Weights of a small transformer language model.
Training: a variant of Adam for these matrices, 168M tokens, 5705 steps.
Each number is 50 + 10 x the weight over its row's rms, rounded and kept within 0 to 99. Layers, rows and columns count from 0. The size before them is the row's rms in percent of the matrix's.

# down: layer 5 MLP down (transposed), 1280x256, rms 0.0727, rows 836-862, columns 0-127
# up: layer 5 MLP up, 1280x256, rms 0.0784, rows 837-863, columns 0-127
down836 097:52 43 45 36 53 40 35 47 53 51 40 29 50 47 44 67 44 47 39 44 47 45 61 57 41 52 55 54 27 63 58 52 62 59 33 70 57 43 46 48 46 46 50 39 54 48 39 44 52 48 43 45 57 51 52 57 43 60 34 41 39 50 57 52 46 56 60 38 56 64 48 30 34 57 49 60 44 23 46 48 55 71 32 63 69 51 53 45 53 51 54 56 48 61 30 45 46 59 40 51 52 50 71 48 36 51 48 53 64 37 65 32 46 36 44 47 47 56 70 52 46 64 50 39 58 54 48 48
up837 111:70 51 47 52 53 42 61 36 62 53 55 55 65 40 45 48 47 39 51 51 60 52 47 51 50 43 43 52 45 39 57 54 41 65 52 54 46 53 50 64 40 56 46 57 45 50 41 51 48 52 51 34 49 56 34 41 38 41 76 43 47 60 40 46 71 35 43 51 45 43 51 67 71 37 39 52 56 59 48 60 71 54 45 61 51 43 65 50 33 52 59 47 30 39 56 47 41 48 57 56 41 57 42 43 41 47 52 76 68 40 39 41 59 44 53 47 48 53 50 47 36 64 51 45 50 43 33 47
down837 108:61 68 40 50 48 46 56 67 44 55 47 57 46 53 55 55 36 53 51 56 40 49 52 57 45 48 48 56 52 67 43 50 37 54 53 49 47 58 31 52 51 41 58 43 42 74 54 49 47 61 60 49 53 51 55 47 42 45 66 58 48 48 42 65 44 41 63 65 58 45 41 32 49 57 46 49 49 36 50 31 58 50 50 55 40 31 53 53 30 50 41 63 54 68 53 58 56 43 38 58 55 52 51 50 38 48 55 48 39 54 54 46 34 27 44 58 32 29 50 55 64 34 51 50 38 40 34 60
up838 105:35 43 31 50 52 35 27 48 43 43 58 63 29 36 59 46 49 63 59 69 79 55 46 48 59 38 48 51 43 34 62 59 53 62 43 67 51 57 70 54 48 39 55 50 53 49 55 64 53 44 49 55 58 60 48 34 64 47 42 35 49 37 60 56 36 52 33 42 54 51 31 65 34 45 63 51 64 41 52 47 47 65 48 46 61 46 49 56 44 74 58 49 47 46 55 23 42 41 72 43 49 48 60 40 58 44 58 45 46 53 57 52 49 61 59 40 46 39 47 49 57 42 33 53 52 42 45 53
down838 107:51 41 50 63 40 44 42 27 33 50 55 51 52 41 40 74 55 35 48 42 25 43 44 40 52 56 40 31 48 49 72 47 60 51 54 33 44 40 50 49 33 31 52 63 36 44 27 56 45 59 51 60 60 57 69 37 45 58 45 44 54 69 40 38 55 42 54 47 49 56 60 46 55 49 42 60 47 30 42 54 49 33 48 41 48 52 46 41 51 42 31 53 52 56 58 62 42 47 35 45 49 55 47 61 32 33 58 56 68 27 36 63 28 49 51 57 58 60 58 41 39 45 51 53 60 52 51 23
up839 092:55 36 57 42 35 49 41 56 48 47 53 46 59 73 41 40 70 53 31 59 48 49 50 52 45 35 46 54 44 57 44 69 39 50 51 50 48 53 57 52 51 47 51 42 37 52 56 44 42 44 40 52 39 42 41 38 37 42 61 42 43 59 59 57 69 60 48 51 49 43 45 44 48 51 61 32 53 54 52 47 40 52 46 66 49 45 53 38 55 54 44 62 42 52 50 49 32 36 44 52 46 40 58 37 54 77 38 37 43 31 39 62 28 57 51 59 51 33 34 47 54 53 58 42 46 50 47 49
down839 094:43 46 72 56 44 48 41 36 50 50 45 46 67 44 51 36 51 52 56 60 48 41 39 37 46 38 45 53 50 48 50 36 46 38 62 33 42 44 55 54 59 50 62 48 35 47 43 51 46 34 44 64 45 38 49 42 58 60 51 71 50 61 39 48 53 57 57 56 46 51 47 43 55 73 34 44 42 29 65 51 33 45 29 43 59 66 47 46 28 58 65 46 46 47 50 35 32 45 56 34 38 60 46 41 40 69 37 22 53 54 56 66 42 50 49 59 46 54 66 64 46 55 47 41 49 59 45 51
up840 097:54 41 63 56 28 56 42 55 38 54 59 49 53 39 68 40 58 60 65 55 72 42 43 59 53 57 65 62 42 31 43 63 32 52 63 41 51 57 45 61 48 67 44 60 43 49 61 42 54 71 60 32 39 60 58 59 58 57 55 28 52 51 56 46 50 47 30 46 51 48 59 54 52 63 57 54 54 57 52 34 47 58 64 61 46 48 66 35 39 50 39 52 56 45 31 50 40 31 55 51 53 64 56 50 48 46 59 65 36 61 48 48 51 61 51 62 56 48 37 46 61 40 48 56 49 47 37 41
down840 097:29 29 55 34 43 44 45 36 53 43 41 43 47 45 45 72 57 52 38 47 59 50 50 62 45 67 47 39 26 33 60 54 55 50 59 74 38 65 43 43 40 46 53 56 54 59 45 47 51 32 70 45 57 61 53 45 46 44 51 56 53 50 37 53 47 49 43 61 67 55 33 61 47 57 43 56 58 36 50 60 50 31 37 59 32 52 38 36 55 49 57 62 35 60 39 59 35 38 65 37 64 63 36 70 54 56 51 48 34 51 47 42 48 55 52 49 46 53 51 39 44 59 34 65 63 52 54 39
up841 093:57 69 57 80 57 46 56 48 58 47 49 63 40 58 50 63 57 49 58 48 62 43 56 55 55 45 59 49 51 35 78 53 42 53 39 48 38 41 54 44 43 47 64 36 54 51 54 41 53 60 41 69 53 47 63 45 56 39 50 36 49 51 49 63 63 63 71 55 33 60 37 54 53 50 42 28 72 50 69 54 41 52 55 49 38 43 50 40 40 57 54 37 56 40 65 42 52 62 57 47 62 58 46 64 65 45 41 42 56 42 61 67 51 46 51 55 30 32 48 46 49 32 64 51 52 48 57 54
down841 097:36 38 50 42 82 44 56 60 46 35 39 61 53 52 28 58 41 46 75 41 62 52 57 50 53 53 55 45 61 30 58 55 71 32 61 40 81 36 37 54 52 43 58 41 46 51 39 45 44 53 50 50 52 46 50 41 33 27 58 63 40 48 58 46 35 50 45 58 36 36 53 57 47 56 52 64 43 59 46 47 63 59 41 62 61 51 57 55 32 58 47 48 43 47 62 44 65 54 55 53 39 58 47 48 39 67 68 41 61 58 62 53 40 70 54 51 48 55 46 60 56 29 45 51 38 52 47 70
up842 089:65 68 58 67 52 49 36 44 48 54 49 69 54 49 61 51 59 42 45 57 65 41 45 44 67 34 63 78 39 37 51 56 50 66 38 44 33 30 48 46 39 49 57 45 35 39 31 44 66 52 52 61 32 38 40 48 44 49 46 63 54 53 36 49 58 34 55 39 27 51 47 58 52 37 61 61 41 60 50 28 56 48 40 33 55 39 68 41 56 59 50 57 36 31 47 56 45 37 46 44 65 44 35 54 59 41 61 52 34 47 67 62 60 52 60 56 48 58 46 40 55 57 48 44 64 47 41 65
down842 098:41 43 55 33 60 44 46 51 35 54 50 62 52 46 48 62 61 41 67 61 45 43 44 49 50 32 60 63 52 49 47 37 55 42 51 59 58 41 40 43 52 32 53 34 46 43 50 64 61 69 45 39 31 53 50 70 42 51 39 52 44 52 39 43 52 40 55 40 45 44 45 55 66 48 69 38 48 56 51 50 51 54 65 34 56 60 45 37 59 25 58 60 53 55 32 64 48 51 65 48 53 46 64 61 25 61 58 43 62 55 57 49 64 58 38 40 39 55 51 33 41 57 55 63 56 53 61 66
up843 103:43 55 63 62 59 42 26 32 45 36 44 60 45 44 52 54 56 67 52 56 67 37 51 40 54 53 54 50 56 66 52 47 46 36 34 55 40 58 40 40 64 38 58 50 40 50 57 54 59 28 69 42 65 56 54 46 59 47 39 42 39 48 39 58 56 41 42 45 57 47 66 69 50 56 46 56 63 68 47 52 50 48 55 42 50 39 46 53 52 56 53 21 45 44 66 39 34 54 53 41 55 59 64 34 27 45 68 34 63 39 44 56 60 50 59 54 42 55 42 41 47 40 35 50 62 57 31 63
down843 103:43 50 57 68 46 62 60 47 36 64 58 72 50 50 35 41 48 43 47 50 51 46 51 53 70 30 52 57 43 37 60 42 67 39 58 43 52 32 43 36 56 46 40 52 55 61 64 58 54 69 51 54 41 56 58 40 59 45 52 54 64 65 49 37 72 51 43 46 46 56 59 35 48 31 54 41 60 46 60 41 45 41 36 47 55 48 60 59 37 49 63 49 43 46 41 44 54 54 61 29 56 55 63 46 55 48 39 42 57 50 50 38 54 65 37 47 60 44 49 63 53 35 68 57 50 45 61 48
up844 097:46 37 60 60 46 49 50 51 49 48 56 62 34 41 57 60 51 60 41 45 58 55 47 52 58 45 38 43 53 40 76 45 31 56 49 36 58 39 59 45 52 54 58 43 53 55 43 52 41 39 50 50 51 36 51 53 48 86 76 60 48 41 44 41 44 63 44 42 29 54 50 41 47 35 64 57 54 46 38 45 46 48 50 39 47 50 40 49 68 61 43 57 35 58 49 44 41 41 59 53 43 39 51 58 60 46 45 57 33 36 90 59 59 52 50 43 40 52 36 30 56 57 51 58 58 39 50 56
down844 093:53 53 63 36 50 60 49 56 65 59 24 42 47 40 47 46 53 61 48 39 52 48 61 42 53 46 61 55 38 52 63 39 42 49 38 40 52 38 56 37 76 46 43 48 40 65 57 74 40 60 48 68 52 56 51 49 45 43 33 46 49 53 64 70 48 56 46 40 40 35 45 35 64 45 34 66 68 11 53 50 57 59 52 40 45 59 56 65 47 38 42 56 56 40 58 36 58 56 53 53 43 44 62 43 55 54 59 51 46 44 50 57 42 53 60 41 48 60 48 44 51 48 50 54 52 44 43 55
up845 097:50 63 60 48 43 36 51 55 49 46 59 46 17 48 49 64 50 50 33 64 52 51 67 39 58 37 54 46 46 47 50 56 22 62 51 41 58 45 44 59 58 52 67 37 64 54 59 53 73 51 41 51 27 67 48 35 66 66 61 59 60 42 50 52 62 51 52 48 51 46 50 50 47 56 67 60 50 59 51 57 40 53 43 37 40 65 42 48 60 43 40 58 59 50 63 46 46 50 35 57 50 71 52 38 29 33 44 53 57 46 64 44 42 69 49 46 38 68 40 35 45 46 45 49 43 45 44 57
down845 096:49 64 57 60 46 38 66 51 45 57 48 52 39 56 48 47 45 52 58 71 58 62 56 50 51 59 53 63 47 43 36 58 62 50 46 42 51 57 49 57 55 40 51 48 49 51 53 49 43 58 47 36 45 44 42 52 52 58 58 70 48 45 44 45 45 66 49 56 44 56 43 44 60 57 60 58 61 45 69 51 54 19 39 47 54 53 50 56 32 57 28 49 58 50 46 53 56 57 49 38 29 64 43 39 45 77 38 55 59 55 66 52 43 60 43 50 65 56 28 58 53 40 61 45 47 55 52 52
up846 104:58 61 42 37 46 43 63 45 48 27 55 56 45 41 39 48 65 48 55 61 51 61 52 50 51 44 45 55 47 41 57 49 51 40 33 35 31 56 43 48 56 52 40 72 41 51 63 42 66 58 64 47 51 43 33 63 58 54 55 39 56 69 62 59 62 34 55 50 51 64 47 51 54 47 69 73 41 47 48 62 51 43 56 38 53 58 51 67 71 75 46 36 48 54 56 47 37 57 53 35 59 53 65 40 45 60 49 63 47 59 35 37 58 53 55 40 57 46 51 40 49 60 58 51 48 60 53 58
down846 105:43 58 49 37 65 44 34 44 61 46 47 61 56 38 48 48 48 57 57 43 44 49 64 64 32 65 44 38 52 73 53 67 38 53 55 52 41 45 62 53 63 59 33 35 44 69 69 58 49 46 54 63 59 38 42 44 44 54 44 52 31 52 56 48 53 51 51 41 45 46 46 48 33 45 50 30 29 51 58 59 59 55 64 55 42 40 45 65 57 45 42 55 38 54 69 54 49 47 47 51 73 48 50 44 54 54 71 50 42 69 54 49 49 41 44 32 37 42 45 53 69 56 52 47 65 48 54 54
up847 096:29 35 55 57 39 48 39 50 61 29 45 46 63 48 48 34 28 53 38 68 57 67 72 36 37 44 49 65 48 54 40 56 54 47 58 55 53 32 49 53 41 72 43 60 58 33 55 68 61 52 46 42 53 59 45 49 55 45 46 30 56 57 54 51 55 48 49 44 46 51 53 59 54 57 53 32 46 51 44 57 53 42 47 46 45 46 33 48 68 54 81 39 40 58 46 58 54 45 46 49 47 48 44 59 37 73 39 53 56 73 65 54 52 34 48 54 59 61 51 34 45 64 33 61 54 56 47 65
down847 098:55 68 60 44 55 69 42 42 51 55 55 27 52 46 48 33 55 48 33 50 61 62 47 35 56 41 52 49 50 52 59 63 56 66 56 48 62 46 60 61 56 35 26 67 39 58 75 41 31 41 47 59 39 43 51 65 56 49 44 52 54 48 53 52 62 50 50 43 55 51 63 50 44 61 48 58 49 49 49 53 67 28 69 53 32 60 37 45 61 49 46 48 52 36 38 48 52 50 45 39 48 44 61 55 45 31 48 58 73 44 52 56 44 53 42 55 54 59 47 53 39 36 58 34 57 53 44 44
up848 111:36 46 61 43 31 37 55 44 57 42 60 77 45 46 46 52 47 49 58 50 55 41 49 45 53 40 48 49 35 43 54 43 50 61 60 57 47 53 30 71 39 48 58 61 44 45 46 39 74 62 53 56 68 66 54 59 48 51 74 54 43 56 50 51 49 49 51 51 51 63 43 38 36 30 62 48 53 56 38 30 63 69 74 58 47 49 47 51 62 46 40 49 39 42 49 57 54 54 41 41 42 68 50 45 59 43 34 62 20 66 34 70 46 70 53 48 41 64 58 37 59 67 45 40 52 48 51 59
down848 111:57 53 42 61 52 43 51 64 41 54 51 61 53 47 44 32 48 40 46 40 53 71 48 72 36 31 58 30 31 44 67 48 25 45 48 59 53 65 59 32 71 41 61 41 50 57 52 51 61 49 48 71 60 63 55 58 46 62 49 52 40 45 37 69 41 53 42 52 36 48 53 61 38 62 51 44 58 57 68 42 43 49 44 55 44 39 48 46 33 49 48 59 69 53 34 44 46 50 48 62 65 47 52 55 50 50 52 20 40 46 48 42 72 53 58 53 42 66 63 25 62 49 66 39 60 40 58 56
up849 108:40 63 60 58 55 55 49 57 41 49 57 60 26 50 64 37 39 45 43 71 61 45 54 45 48 51 73 69 50 50 55 62 47 52 56 35 50 43 53 47 47 34 64 59 61 48 62 48 72 29 60 57 49 50 34 40 73 32 49 54 39 31 41 30 50 42 53 58 54 65 56 45 57 43 51 59 43 54 60 50 58 55 47 40 62 51 47 56 43 74 61 47 51 52 65 58 46 57 46 57 57 46 54 51 31 24 55 53 52 54 50 62 43 40 44 49 47 55 46 56 62 32 49 35 44 40 49 50
down849 105:47 45 30 53 50 56 57 49 49 40 48 52 64 51 46 47 36 50 40 59 36 38 47 24 45 62 69 59 45 49 27 54 61 32 45 50 46 47 59 60 40 55 55 48 62 40 69 50 48 67 64 51 43 36 48 50 52 36 51 47 45 40 57 32 64 58 43 59 50 50 35 55 44 64 43 53 45 44 57 39 45 39 49 34 52 72 53 37 66 56 61 45 49 42 45 59 46 50 51 37 60 43 47 38 40 49 48 53 36 58 43 47 38 59 29 40 46 57 57 54 36 35 61 37 48 41 46 52
up850 095:56 49 38 51 34 57 35 55 61 46 55 53 51 37 42 44 43 44 47 58 63 63 71 46 53 51 36 50 35 46 48 48 48 43 47 33 56 55 37 50 50 52 48 48 77 43 51 56 49 35 37 66 39 60 53 61 39 47 48 58 68 60 54 37 65 53 43 56 47 57 48 35 68 54 47 30 54 49 58 50 63 50 69 43 63 36 40 47 68 51 45 44 46 32 61 51 44 29 41 42 43 40 51 55 64 48 42 53 71 59 54 44 62 64 66 46 58 61 54 36 47 47 45 73 50 49 44 49
down850 093:40 65 30 27 70 46 66 52 45 65 52 43 40 51 36 67 49 63 51 41 46 45 39 63 49 51 55 48 57 71 51 55 29 60 59 40 72 69 56 61 50 44 57 48 48 43 57 43 51 55 40 48 43 43 64 58 47 46 33 56 45 39 54 28 45 48 50 57 42 55 61 69 51 42 51 54 45 59 65 69 41 53 46 37 64 55 57 55 51 38 49 47 44 29 48 54 43 66 49 57 35 61 64 49 42 44 55 55 56 50 38 53 47 46 60 39 60 51 64 38 53 59 48 47 57 48 52 74
up851 111:55 53 59 54 53 59 48 53 47 47 56 54 41 42 24 42 54 51 48 56 51 38 60 58 47 55 63 57 44 44 30 41 24 24 49 54 45 55 59 62 34 44 47 35 51 51 36 55 46 62 53 60 46 41 49 39 50 57 47 38 47 58 46 61 70 41 60 35 50 39 45 52 43 42 54 45 44 52 44 53 30 70 50 49 56 44 51 52 37 72 52 37 62 38 55 59 48 51 61 44 32 55 62 32 70 49 49 44 49 52 62 62 37 37 60 32 47 38 42 56 67 46 54 49 45 50 24 43
down851 108:54 59 40 47 38 52 50 47 44 38 59 57 69 53 53 59 50 51 48 57 56 50 73 63 62 38 61 60 30 54 58 51 52 40 27 53 68 55 47 43 54 55 53 42 47 48 59 57 68 18 52 33 40 40 60 44 54 48 36 53 51 41 52 40 36 50 51 53 55 56 53 34 29 67 59 44 35 62 62 60 63 66 45 38 64 44 45 56 49 51 60 56 58 51 42 58 46 66 44 51 39 52 49 41 57 44 55 39 49 40 51 45 61 50 55 25 50 61 55 39 34 56 37 62 69 54 58 47
up852 097:38 26 62 50 56 50 33 49 43 26 44 61 58 43 37 39 43 39 49 42 44 55 57 52 42 41 38 59 36 55 36 48 52 44 46 48 32 42 56 56 34 47 59 43 43 38 37 48 42 38 37 51 45 44 44 38 43 56 48 49 63 34 50 43 47 65 42 51 45 53 50 53 49 58 33 60 43 53 39 37 24 43 32 51 40 43 61 53 52 60 46 43 44 51 43 35 62 39 36 54 60 56 48 50 33 50 55 40 37 43 54 60 50 31 46 52 60 64 51 57 52 45 30 48 52 27 41 68
down852 092:75 53 41 51 33 53 69 40 39 59 52 60 52 42 58 38 45 34 51 65 56 51 44 50 49 66 48 54 37 49 42 63 60 48 43 59 61 58 50 47 64 61 26 59 50 42 58 45 60 50 63 39 45 43 34 61 50 50 49 48 51 46 38 48 68 72 55 60 42 57 50 53 36 37 59 45 42 33 56 51 69 38 56 42 59 35 43 53 50 46 55 57 33 56 35 56 53 44 38 38 52 49 46 63 71 56 30 53 51 51 49 32 61 49 51 31 53 68 33 35 37 48 46 60 40 49 48 62
up853 099:39 53 53 52 38 52 44 46 50 49 53 55 57 43 52 67 65 60 55 50 76 42 54 63 35 48 60 49 43 48 37 73 56 42 38 41 43 57 42 63 40 41 48 50 59 46 50 65 48 47 82 41 51 39 44 54 50 49 47 38 30 46 43 40 35 39 59 58 55 56 80 61 53 35 60 50 47 45 45 44 56 54 52 41 34 49 36 35 54 59 78 36 44 39 59 53 49 47 64 44 38 60 62 61 67 57 39 44 51 65 42 47 50 35 44 48 36 41 52 40 41 62 38 53 34 43 52 37
down853 097:40 52 35 58 64 53 37 43 49 49 64 43 64 54 60 52 63 57 51 64 60 55 41 62 31 62 66 40 66 28 39 59 52 35 59 50 59 53 28 42 53 50 41 51 59 43 60 57 34 73 36 25 49 61 48 53 45 42 28 36 32 32 62 32 59 57 47 51 57 68 63 68 34 48 45 49 65 35 65 55 56 45 45 70 49 53 41 44 44 52 38 56 35 52 49 59 53 45 53 34 47 58 54 50 72 53 46 43 50 46 39 56 57 50 55 49 49 59 35 36 48 38 48 66 55 43 40 52
up854 104:47 45 64 53 52 50 45 44 65 42 57 69 44 35 49 41 47 64 61 45 62 65 64 25 48 52 60 43 53 37 56 55 54 54 39 32 29 59 52 61 57 58 49 39 43 40 59 61 69 42 62 40 48 50 42 54 37 43 72 51 47 34 60 46 41 60 58 54 36 49 60 45 55 39 45 47 39 55 42 47 52 64 44 53 50 46 47 37 57 62 31 58 53 56 50 64 56 58 47 58 56 51 53 48 56 34 44 52 55 54 53 41 46 39 43 54 67 60 57 47 49 58 57 38 52 31 50 60
down854 103:56 50 52 39 52 55 38 53 55 54 55 36 54 63 51 58 66 59 46 38 42 61 45 57 49 40 44 44 56 59 59 61 66 31 47 45 37 33 54 54 59 78 40 56 37 56 68 70 46 66 54 50 55 73 49 48 48 36 44 50 54 60 66 64 36 45 36 52 26 45 51 59 54 82 51 37 42 61 42 51 51 65 38 39 63 49 46 66 64 42 45 44 60 70 53 38 55 61 73 46 66 56 54 49 51 41 36 62 48 44 45 53 52 49 55 52 45 49 49 52 55 47 54 62 69 53 48 47
up855 110:51 35 69 71 39 45 47 51 44 43 50 47 58 51 48 58 33 46 39 32 53 66 49 60 51 34 56 38 48 58 38 45 39 48 46 63 54 51 50 62 35 45 63 44 50 48 54 61 47 56 55 38 54 60 53 58 66 63 35 46 66 51 50 68 41 41 49 45 50 56 39 46 54 46 50 46 52 49 45 57 52 63 42 56 51 36 60 57 49 55 58 39 39 24 40 54 53 47 57 48 44 47 59 45 52 56 51 48 46 44 56 46 23 49 56 49 74 35 24 55 67 45 43 34 67 54 31 54
down855 107:58 40 66 49 51 45 56 52 48 51 45 62 43 47 57 45 51 60 54 36 38 41 38 46 49 55 51 45 69 49 45 57 55 52 58 53 63 56 61 48 60 38 59 60 43 61 55 52 48 69 39 42 47 46 68 58 51 47 63 32 52 47 47 51 54 57 44 26 56 61 53 61 54 39 47 51 51 44 59 64 30 58 52 46 53 46 49 36 46 46 55 43 28 39 41 43 55 47 57 20 34 51 37 45 45 59 47 41 55 60 40 53 46 46 51 41 68 49 36 53 57 47 66 38 62 40 45 35
up856 099:44 46 54 51 50 41 45 48 40 32 58 54 33 42 52 48 52 49 47 54 53 52 56 57 39 60 45 39 50 64 54 55 39 44 31 60 34 51 57 59 45 61 38 59 54 40 41 54 35 55 57 49 57 67 54 47 56 57 38 46 53 59 72 45 52 51 54 46 43 43 55 53 41 44 38 36 48 46 45 40 50 62 46 50 29 32 50 44 67 57 51 51 44 63 52 65 38 62 63 54 79 58 54 39 45 43 67 56 43 34 49 51 57 57 47 50 36 28 55 54 64 45 53 32 44 58 56 57
down856 098:70 65 50 51 60 52 51 50 52 51 47 67 38 41 64 55 43 34 45 55 53 41 66 51 75 39 44 42 49 59 56 44 56 51 58 57 38 30 57 50 48 53 67 49 59 42 48 69 48 44 44 45 54 48 54 35 43 50 36 52 54 41 62 67 51 60 28 56 48 49 47 45 56 44 49 21 47 42 52 43 59 55 29 57 58 39 44 53 45 24 50 58 46 67 52 36 47 57 42 44 55 40 63 44 53 57 62 54 53 37 54 47 56 55 55 65 57 38 47 44 47 55 58 55 57 46 54 60
up857 107:53 43 37 43 50 42 58 37 43 41 47 46 43 46 68 60 32 56 34 47 43 52 53 54 60 50 75 78 43 35 45 52 49 49 58 55 46 45 61 48 51 30 49 50 51 31 55 59 72 30 55 40 62 53 52 59 54 53 56 46 62 48 51 70 49 51 50 49 54 42 53 57 43 44 52 30 49 55 43 62 42 58 52 54 58 46 57 44 42 38 58 52 55 35 59 38 44 51 40 54 42 54 51 43 55 63 52 56 55 56 40 61 29 65 44 50 43 13 42 43 43 34 60 77 35 46 50 57
down857 101:60 64 56 45 54 61 57 56 52 55 46 62 29 44 43 43 59 42 64 57 50 36 47 54 45 57 49 55 53 40 40 53 54 46 67 41 60 67 52 52 41 60 56 61 53 68 32 57 55 56 57 45 60 63 33 42 55 72 52 46 41 39 55 55 47 34 34 73 61 66 40 46 40 38 55 70 40 56 45 44 49 42 46 38 62 63 38 61 44 59 48 54 76 49 53 46 50 54 59 48 26 53 53 57 39 49 63 44 45 42 42 62 65 45 51 67 54 56 38 56 33 63 59 57 35 65 44 38
up858 098:53 54 50 49 42 52 50 44 36 56 58 59 57 67 54 53 65 33 58 36 40 47 48 45 56 51 49 52 40 48 63 76 49 57 64 57 39 59 43 42 51 56 39 44 34 49 53 54 41 37 48 42 56 53 67 49 49 36 61 58 57 57 73 51 64 48 44 40 40 52 49 53 43 43 59 34 70 51 66 47 50 53 53 63 45 58 44 44 50 52 37 62 48 41 82 53 41 36 57 50 41 53 69 60 45 44 33 61 32 52 48 76 53 55 45 54 45 41 49 52 50 38 54 41 38 56 60 46
down858 099:52 63 52 25 42 75 50 36 47 72 56 54 65 54 52 60 56 51 39 50 59 62 40 57 48 56 51 42 57 46 47 48 42 47 56 52 35 51 52 54 54 45 37 69 45 56 60 35 56 47 52 53 48 60 50 68 56 53 56 40 54 53 42 42 30 76 44 71 53 57 38 34 67 51 55 34 48 48 45 57 57 47 48 55 56 58 43 47 35 37 46 63 37 40 53 61 51 37 55 68 65 39 46 52 53 42 46 49 43 53 57 29 47 47 43 52 53 38 59 40 48 62 57 51 55 39 43 31
up859 105:52 33 40 58 42 49 59 48 55 56 48 49 49 51 55 63 62 39 57 42 58 73 63 45 51 45 56 70 39 75 37 56 61 65 36 47 46 62 44 61 33 48 52 45 46 29 48 59 48 53 43 57 55 45 47 49 48 50 52 33 46 44 42 48 27 42 58 38 44 57 54 59 38 36 72 52 55 60 49 27 39 64 47 49 42 39 47 38 56 48 58 53 55 40 56 27 32 47 44 35 55 46 57 57 54 70 45 49 52 59 63 46 50 57 63 58 36 36 37 49 47 55 45 45 47 50 56 47
down859 104:36 61 42 74 48 47 31 43 50 24 70 60 51 46 52 71 49 60 50 61 52 39 41 50 40 47 40 46 28 46 47 45 32 61 79 57 58 54 46 53 48 64 63 59 30 50 43 49 47 54 61 56 54 53 58 46 70 58 49 40 37 57 58 72 73 53 43 50 57 50 64 44 49 43 52 54 42 44 57 52 59 51 72 51 44 59 58 50 43 49 38 48 57 49 53 50 53 52 58 53 46 55 50 42 50 38 53 48 55 49 46 37 46 48 65 59 77 59 67 65 56 54 49 59 51 28 49 53
up860 092:56 65 66 58 50 31 60 42 50 56 68 58 42 50 66 61 26 57 44 49 39 40 66 37 71 58 67 64 54 37 68 43 39 57 44 38 63 33 45 46 51 59 39 63 40 57 52 42 64 56 70 53 51 68 39 57 45 49 59 45 50 64 49 47 63 62 56 37 53 44 53 54 59 44 41 26 49 62 41 73 65 77 60 56 53 53 44 54 43 51 33 58 53 43 43 67 56 47 39 51 49 50 52 36 50 41 35 63 53 61 43 53 40 49 51 45 63 56 47 31 60 40 40 65 41 49 55 44
down860 095:47 49 55 47 62 65 41 42 38 57 50 33 50 55 40 47 42 40 42 62 42 49 57 50 36 56 44 41 55 47 50 22 58 35 54 54 43 55 51 50 48 41 50 57 50 43 44 63 44 53 54 61 38 56 46 58 45 60 34 50 49 54 49 57 52 59 47 58 42 48 51 51 44 54 47 50 49 56 43 21 35 69 40 52 52 65 63 45 52 45 45 38 51 61 44 37 30 34 63 36 42 57 52 53 58 54 50 49 50 32 54 55 57 57 54 57 49 45 60 51 42 52 37 68 57 43 61 45
up861 108:40 39 60 56 49 42 45 43 46 38 50 52 32 40 57 34 57 71 53 54 61 70 63 50 47 48 41 44 54 50 36 55 49 60 42 54 43 62 46 42 49 45 39 41 42 44 60 40 38 33 41 49 56 45 57 50 48 41 68 33 51 27 55 52 31 58 47 57 51 27 46 65 49 39 49 52 39 65 27 46 34 67 52 46 54 40 41 58 47 62 37 41 62 51 71 53 49 48 52 43 43 43 56 58 34 64 55 70 40 42 30 64 51 58 52 41 42 59 46 41 57 48 48 43 47 56 33 60
down861 108:60 50 67 54 54 52 60 47 44 61 57 39 48 56 40 33 60 54 52 62 47 51 68 48 53 58 34 47 42 40 43 43 42 42 42 38 71 49 38 31 54 50 33 53 45 51 61 38 46 42 38 43 39 65 57 50 52 53 55 60 59 51 49 48 39 65 71 69 52 42 65 58 69 49 38 50 51 44 60 52 45 31 29 56 59 54 36 48 43 42 44 59 51 30 61 57 56 46 65 42 54 36 51 61 58 53 34 43 40 49 65 41 78 59 45 59 42 60 63 46 37 55 53 51 49 48 58 59
up862 095:58 45 50 71 60 47 52 43 52 46 49 55 47 51 32 51 55 42 71 52 55 67 51 41 46 34 48 61 46 62 63 47 33 45 39 42 55 37 44 80 41 44 58 42 33 44 47 47 45 52 54 46 51 61 53 48 64 59 43 29 36 58 45 56 55 59 53 50 32 61 59 58 68 44 66 43 51 63 36 56 38 61 48 36 42 27 50 48 41 57 65 64 35 38 54 58 43 58 37 52 44 41 52 56 54 41 63 56 50 56 58 47 52 39 78 48 38 53 47 43 51 57 45 49 52 50 57 66
down862 104:41 43 62 69 52 39 43 42 59 55 53 69 53 66 44 48 41 58 59 47 41 51 48 47 27 49 57 41 70 51 57 42 48 52 44 46 55 41 49 46 41 59 61 38 47 44 46 55 40 62 35 27 49 61 26 65 62 52 27 46 43 52 58 43 51 61 54 58 47 60 49 55 65 71 47 66 44 54 24 59 57 61 68 45 52 51 60 67 48 65 47 49 35 45 55 43 59 27 43 48 38 36 50 42 59 50 66 59 49 68 60 49 33 47 51 51 60 51 47 55 51 39 43 48 62 40 40 52
up863 108:42 50 57 51 47 41 36 47 47 40 61 69 47 81 71 51 40 63 43 64 47 43 45 49 82 58 61 54 41 37 40 41 49 43 60 46 47 39 40 51 53 58 47 54 36 40 57 37 30 52 48 64 49 65 51 53 53 64 55 56 37 61 40 63 55 60 38 51 46 57 54 52 50 58 48 38 53 54 48 64 67 59 41 62 40 45 33 45 73 47 50 43 69 53 48 59 36 37 43 54 41 50 58 31 49 57 35 55 43 49 44 53 60 63 54 54 51 30 24 37 46 61 40 47 43 46 36 48